python train.py --init_std_o=0.00282 --init_std_up=0.0155 --batch_tokens=131072
Each number is 200 + 40 x the weight over its row's rms, rounded and kept within 0 to 999. Layers, rows and columns count from 0. The size before them is the row's rms in percent of the matrix's.

# layer 3 MLP down (transposed), 4096x512, rms 0.13, rows 2631-2643, columns 0-127
102,221,103,225,224,181,174,167,163,181,177,239,192,246,280,199,246,216,240,216,159,154,271,125,171,146,244,269,196,227,181,168,186,248,173,136,193,212,156,226,238,221,150,245,191,236,254,164,178,215,162,241,180,149,178,178,175,132,183,163,251,199,176,197,182,206,183,221,181,250,177,112,238,187,209,231,172,220,245,180,226,223,145,216,181,221,230,232,190,210,118,237,200,170,198,173,222,198,236,171,182,186,211,153,191,198,182,197,254,222,158,211,138,215,232,313,226,201,228,192,259,167,234,127,231,231,208,255,171
127,167,162,132,270,123,215,159,167,205,264,203,232,224,205,162,236,200,244,225,117,214,266,180,192,240,210,302,191,169,255,236,287,207,199,184,167,171,96,175,142,211,170,165,231,137,187,236,149,161,211,211,202,217,197,243,161,268,189,189,196,205,190,215,151,258,179,213,177,265,270,182,185,143,147,158,149,161,227,207,225,218,262,195,189,227,122,164,186,205,200,194,190,234,238,135,299,169,212,203,213,183,210,156,176,161,205,208,180,174,197,234,143,164,139,179,157,203,175,254,122,201,178,133,254,250,140,189,170
037,254,209,130,203,188,290,195,113,113,196,248,209,216,158,211,256,231,149,212,192,230,181,283,233,199,211,201,174,222,195,173,194,187,205,204,213,164,248,227,143,213,241,203,228,197,187,194,223,225,210,227,243,242,179,223,264,222,173,241,229,180,261,232,189,232,186,233,197,119,136,231,164,235,219,248,203,281,188,216,219,312,164,235,212,184,165,210,184,183,141,253,187,156,211,246,209,201,261,219,176,212,227,169,199,224,252,97,222,209,158,235,186,230,163,210,214,288,245,142,274,150,221,176,161,243,146,270,242
056,234,171,242,174,154,208,139,257,156,212,186,234,221,205,171,146,141,178,115,153,229,167,164,187,120,184,262,258,229,161,128,244,270,216,165,201,222,206,196,161,199,161,222,289,169,197,193,252,207,158,174,219,244,189,191,263,248,233,164,186,222,211,263,176,188,230,241,187,163,185,181,218,194,185,250,217,158,177,224,151,156,227,272,192,191,167,260,193,218,219,177,250,250,196,184,293,209,138,191,197,208,199,248,198,155,182,127,158,173,240,149,205,231,240,234,158,202,364,222,246,216,214,185,179,246,177,240,152
079,233,202,227,178,232,216,201,201,257,230,153,204,240,167,227,272,276,146,213,208,167,188,210,136,249,235,154,208,207,216,190,173,202,222,192,198,175,157,245,222,213,115,138,229,215,170,200,204,180,181,198,209,192,256,278,248,159,268,268,203,209,236,219,219,213,173,209,205,198,232,126,203,244,179,223,187,207,201,258,186,239,240,222,156,231,248,187,215,127,158,216,219,220,190,205,163,195,149,180,291,146,133,226,217,181,236,152,226,197,175,185,176,181,176,171,186,160,199,269,224,186,205,171,166,183,179,239,261
136,134,207,146,160,200,179,172,309,241,222,247,180,271,283,169,245,180,242,158,125,173,190,172,185,222,216,215,232,171,185,129,128,170,232,262,171,247,198,233,263,146,159,151,231,207,199,232,155,195,111,171,196,202,180,194,220,142,203,147,177,171,263,270,163,125,213,225,200,252,219,208,178,263,157,126,162,186,161,223,167,166,195,200,225,199,293,229,201,216,221,235,269,232,191,211,172,260,188,179,153,125,192,213,194,184,207,205,121,214,212,152,224,195,182,143,157,274,183,128,44,201,147,191,181,257,222,238,202
110,209,249,182,184,149,144,222,181,204,170,194,167,216,101,259,200,214,202,215,175,173,201,145,186,179,189,218,218,254,161,122,212,230,199,164,249,150,249,224,268,102,207,181,138,207,231,199,231,225,189,175,226,129,202,227,222,143,152,222,189,171,91,180,266,175,227,240,231,242,202,205,204,159,164,167,214,182,178,207,197,186,202,259,169,200,221,250,164,263,107,242,211,218,290,204,172,218,143,243,248,232,268,176,216,117,170,192,158,206,288,168,213,136,279,260,275,203,215,247,157,172,177,177,242,128,155,158,204
119,181,191,162,164,166,217,180,246,205,158,150,208,180,153,167,121,189,228,206,240,235,90,154,187,140,185,263,206,221,177,180,210,216,143,221,235,191,214,249,236,115,206,164,185,231,171,205,242,171,196,242,244,60,212,232,184,217,183,243,222,110,236,171,157,285,230,185,225,225,169,236,127,228,243,199,194,239,203,206,220,244,164,216,230,277,255,243,257,188,196,218,238,261,217,247,263,223,188,137,156,227,186,261,208,169,254,189,202,262,180,217,205,180,248,193,200,170,217,142,158,260,214,216,178,130,260,180,142
042,86,216,187,216,115,172,83,123,214,133,116,225,176,204,148,227,154,125,207,163,160,172,171,165,216,169,248,145,246,138,184,169,137,246,191,200,176,234,226,247,149,215,196,264,137,246,209,209,173,315,165,265,202,126,178,236,195,237,169,294,269,234,165,206,214,271,227,201,198,204,208,216,133,244,210,145,251,134,205,150,144,201,186,192,170,181,119,157,230,134,235,198,183,274,216,190,151,234,88,251,223,143,270,252,270,190,183,219,205,134,221,219,183,155,268,209,206,240,173,153,196,300,213,233,212,119,231,78
105,169,179,150,234,260,167,255,253,210,253,229,178,246,198,232,225,197,263,204,184,160,241,205,223,270,165,172,259,102,255,283,192,191,193,200,175,197,202,115,242,180,99,187,179,100,238,174,226,152,172,172,232,226,150,169,232,186,190,194,156,136,181,258,206,247,249,190,267,208,200,183,173,191,251,225,162,220,154,276,253,168,174,120,258,202,210,168,237,222,169,156,189,194,170,249,229,248,198,246,218,233,228,182,171,227,164,212,192,214,221,165,216,119,181,151,177,212,178,127,215,140,279,166,200,211,121,248,138
098,209,257,208,188,163,163,176,42,168,219,216,288,230,152,162,174,149,230,241,225,163,228,212,188,174,224,200,184,245,194,285,241,125,200,203,249,195,250,221,198,220,168,141,202,191,154,144,123,267,123,255,190,158,252,119,182,198,177,169,227,185,178,238,241,212,215,230,144,204,205,217,200,210,204,144,259,203,156,182,191,147,173,172,244,192,145,258,183,288,197,209,186,117,267,138,244,209,186,192,197,204,176,253,153,219,185,302,225,202,229,152,172,248,229,223,243,184,240,224,168,215,175,188,273,178,184,215,198
135,220,265,171,184,196,230,253,239,171,239,221,180,148,173,233,208,149,172,186,195,171,131,167,212,189,180,221,124,156,195,178,113,203,174,170,278,211,157,163,237,226,247,231,254,192,164,120,244,230,218,199,230,214,204,167,127,228,162,206,214,194,151,195,167,239,211,143,191,214,182,236,251,225,253,174,215,205,184,177,122,126,203,139,199,193,260,218,188,190,240,220,224,189,165,151,162,243,195,165,176,204,259,249,158,222,240,153,181,194,288,222,280,273,190,185,251,285,195,242,255,163,231,203,149,154,145,204,218
124,149,239,169,217,203,215,228,197,178,201,188,169,171,244,208,214,187,235,230,251,197,217,230,203,168,224,171,246,204,142,259,181,245,221,153,148,193,168,187,288,222,145,238,201,205,253,201,139,165,186,250,191,230,203,233,229,197,193,163,194,207,172,257,229,170,244,196,153,125,258,240,190,242,162,184,193,102,175,280,182,231,197,188,152,204,160,176,110,194,230,174,174,155,129,161,187,189,257,248,123,135,250,230,218,215,167,134,217,176,203,231,210,172,217,161,245,264,223,175,191,208,216,200,221,145,203,183,171
# layer 3 MLP up, 4096x512, rms 0.138, rows 2632-2644, columns 0-127
150,242,190,192,230,249,94,261,194,170,200,170,357,187,167,137,163,201,186,171,168,177,156,193,191,256,258,177,245,192,187,208,177,191,196,219,268,178,202,215,244,170,222,236,211,182,184,124,208,160,248,148,191,165,176,138,193,226,188,227,218,219,181,209,203,191,177,241,205,192,159,174,175,149,222,147,170,274,194,202,240,200,275,151,178,106,288,200,222,146,246,166,183,194,241,203,154,143,229,198,247,160,147,252,246,188,164,163,160,260,271,203,300,240,82,230,180,161,182,139,209,206,229,220,191,192,237,130,246
034,194,112,206,245,261,196,148,220,251,213,197,264,209,156,240,238,283,232,118,211,144,231,182,181,207,186,176,190,206,227,174,210,206,243,203,107,191,279,177,151,182,140,185,132,288,301,153,180,165,193,235,250,173,159,132,184,141,195,211,190,211,169,239,218,192,149,238,168,219,174,258,203,212,150,246,158,197,183,165,206,156,249,254,200,262,213,153,178,182,224,179,215,241,210,190,236,179,215,212,170,157,170,181,178,217,294,159,210,271,265,186,213,202,193,155,150,236,176,235,179,242,204,164,157,181,232,180,217
051,136,207,171,246,219,246,216,240,214,133,174,154,218,163,214,207,261,213,133,230,231,193,227,199,199,210,181,213,146,142,288,197,202,171,214,243,172,196,241,195,174,214,191,171,238,148,185,198,105,143,161,163,203,229,174,96,233,159,152,189,223,227,246,220,243,153,220,200,227,191,300,196,220,209,277,185,146,146,222,271,158,194,175,120,191,186,219,193,270,176,298,210,138,265,168,229,200,286,217,219,192,258,195,153,240,273,151,188,220,148,169,118,213,131,276,210,235,211,162,187,203,208,198,171,161,217,223,248
062,242,261,205,226,261,164,154,202,194,176,271,227,236,284,159,214,178,250,166,187,185,238,233,208,188,165,163,205,184,181,259,204,164,263,212,216,153,237,186,144,145,163,191,208,175,158,235,243,213,186,172,235,197,140,199,173,192,146,206,171,227,235,200,244,214,255,210,194,186,188,234,192,189,160,241,118,223,214,169,197,151,273,247,224,207,185,233,212,174,202,217,162,256,164,206,154,227,153,220,209,216,290,163,197,239,197,231,179,209,219,231,124,183,219,176,90,211,275,217,181,235,177,155,286,157,186,158,263
163,197,219,190,158,244,252,137,194,215,170,254,224,201,157,204,252,189,117,195,271,206,185,171,185,208,220,237,208,229,281,149,182,139,252,173,205,218,250,164,180,146,190,170,121,216,238,173,229,243,162,229,265,219,182,115,246,221,235,188,228,164,227,235,124,240,197,214,177,227,157,127,128,237,209,176,196,198,185,151,234,244,275,170,175,210,189,266,237,175,116,196,190,170,238,191,169,202,200,307,163,199,230,185,233,227,220,236,165,132,297,245,175,121,163,153,153,223,225,217,189,280,128,224,216,232,224,164,210
112,200,201,165,166,204,225,288,176,225,193,122,169,250,186,147,291,189,163,219,233,136,204,231,252,243,206,217,186,177,192,231,162,189,202,156,206,243,142,183,149,245,271,228,232,177,210,203,237,263,305,258,164,184,210,208,90,192,245,215,182,107,153,206,228,237,193,185,134,204,149,237,138,253,255,288,221,152,159,187,212,249,225,181,151,120,155,249,187,173,181,249,119,123,154,104,243,248,215,153,213,192,190,226,217,221,233,134,227,169,192,221,212,261,266,212,197,149,195,142,187,215,172,185,122,255,174,316,203
129,173,204,212,191,185,224,153,263,142,158,194,207,228,200,149,183,226,209,206,156,194,163,253,281,259,171,186,250,230,236,229,250,164,206,225,217,198,181,123,200,173,291,211,204,169,212,212,217,143,186,207,230,196,171,215,249,289,213,183,236,217,216,161,163,182,149,179,214,184,247,151,279,259,225,157,239,234,236,143,186,117,178,178,258,150,289,223,189,268,207,247,194,208,226,86,172,234,194,175,155,219,224,189,218,220,272,216,232,195,211,220,158,180,195,275,246,171,179,140,232,265,205,209,248,222,227,158,160
038,251,181,225,206,189,257,212,202,209,150,251,157,213,195,232,192,150,191,205,162,178,269,212,192,210,220,141,238,234,253,155,219,267,219,269,206,204,171,196,214,241,190,152,239,207,164,146,231,171,183,142,278,143,184,190,227,195,219,187,204,170,220,206,160,95,216,210,195,175,218,191,269,202,221,131,253,133,285,164,293,207,232,131,185,151,177,237,220,192,265,222,176,213,238,241,206,160,131,189,205,240,246,158,212,233,220,256,214,136,300,214,216,132,209,239,235,228,210,230,194,153,173,173,198,242,193,193,220
104,205,216,160,195,58,224,214,137,165,160,206,234,211,247,212,223,179,150,193,155,282,146,203,205,226,171,141,198,175,190,222,217,212,242,200,206,238,194,204,57,137,102,190,174,126,122,206,195,208,182,237,216,237,195,202,141,72,155,152,195,238,208,192,175,203,189,253,173,219,156,197,212,273,235,215,174,228,236,163,235,245,204,131,169,231,191,205,170,126,250,286,232,174,222,256,197,217,180,145,243,195,204,159,166,188,205,199,288,196,170,156,206,188,167,277,208,180,239,170,172,212,180,195,173,214,171,192,246
095,128,264,184,168,204,226,272,189,159,210,182,211,270,194,177,156,205,214,246,229,162,276,200,231,181,215,192,183,219,152,186,210,178,179,198,167,148,116,214,178,192,234,204,150,234,231,191,209,172,224,162,273,188,209,168,147,276,233,177,202,184,280,189,212,167,266,151,220,173,128,248,200,190,170,238,288,197,231,220,207,104,260,181,131,188,247,155,244,180,289,222,182,222,223,192,186,212,241,173,135,211,167,216,250,123,205,135,238,241,259,241,186,169,161,223,174,221,174,158,168,239,238,302,183,194,269,237,214
134,202,236,182,266,196,227,243,254,183,203,203,254,168,270,211,203,145,132,247,187,211,191,196,200,196,176,232,177,189,194,186,172,203,160,237,211,222,167,193,168,181,199,256,221,186,216,218,193,210,206,153,191,197,190,255,213,204,189,200,209,154,201,147,221,223,180,156,226,194,250,193,244,258,197,186,190,151,173,252,192,252,198,136,190,219,213,226,217,194,233,190,223,208,140,200,126,214,200,273,165,138,225,226,165,111,181,251,204,203,341,196,269,252,228,191,196,267,163,237,242,133,188,196,207,176,192,246,151
140,184,225,145,177,237,202,258,169,228,177,202,240,210,137,169,256,236,260,141,214,169,190,274,167,200,181,145,247,190,133,212,265,240,215,198,154,271,224,230,192,182,222,256,190,163,164,160,251,206,178,183,193,248,252,187,178,210,269,134,220,193,252,146,213,244,208,140,263,182,147,165,224,135,178,159,256,226,207,244,186,211,185,241,180,205,284,188,186,263,219,174,165,174,199,189,149,245,218,155,140,177,184,150,234,155,207,239,200,226,185,156,208,144,198,186,128,218,218,205,232,139,220,144,218,205,184,195,255
065,307,226,206,168,203,226,230,256,231,175,181,189,136,194,202,234,249,213,168,170,160,211,195,180,246,193,207,241,220,158,217,209,203,218,178,177,148,193,181,160,233,192,236,218,188,251,172,186,197,235,196,230,181,232,142,257,228,217,214,204,312,238,205,175,235,248,214,83,228,210,189,159,269,154,258,231,201,177,289,177,166,175,219,226,177,148,232,152,194,125,225,228,202,254,202,171,146,212,142,181,179,171,201,190,241,192,153,157,246,246,279,237,210,252,232,152,199,189,184,227,243,185,123,163,226,210,163,238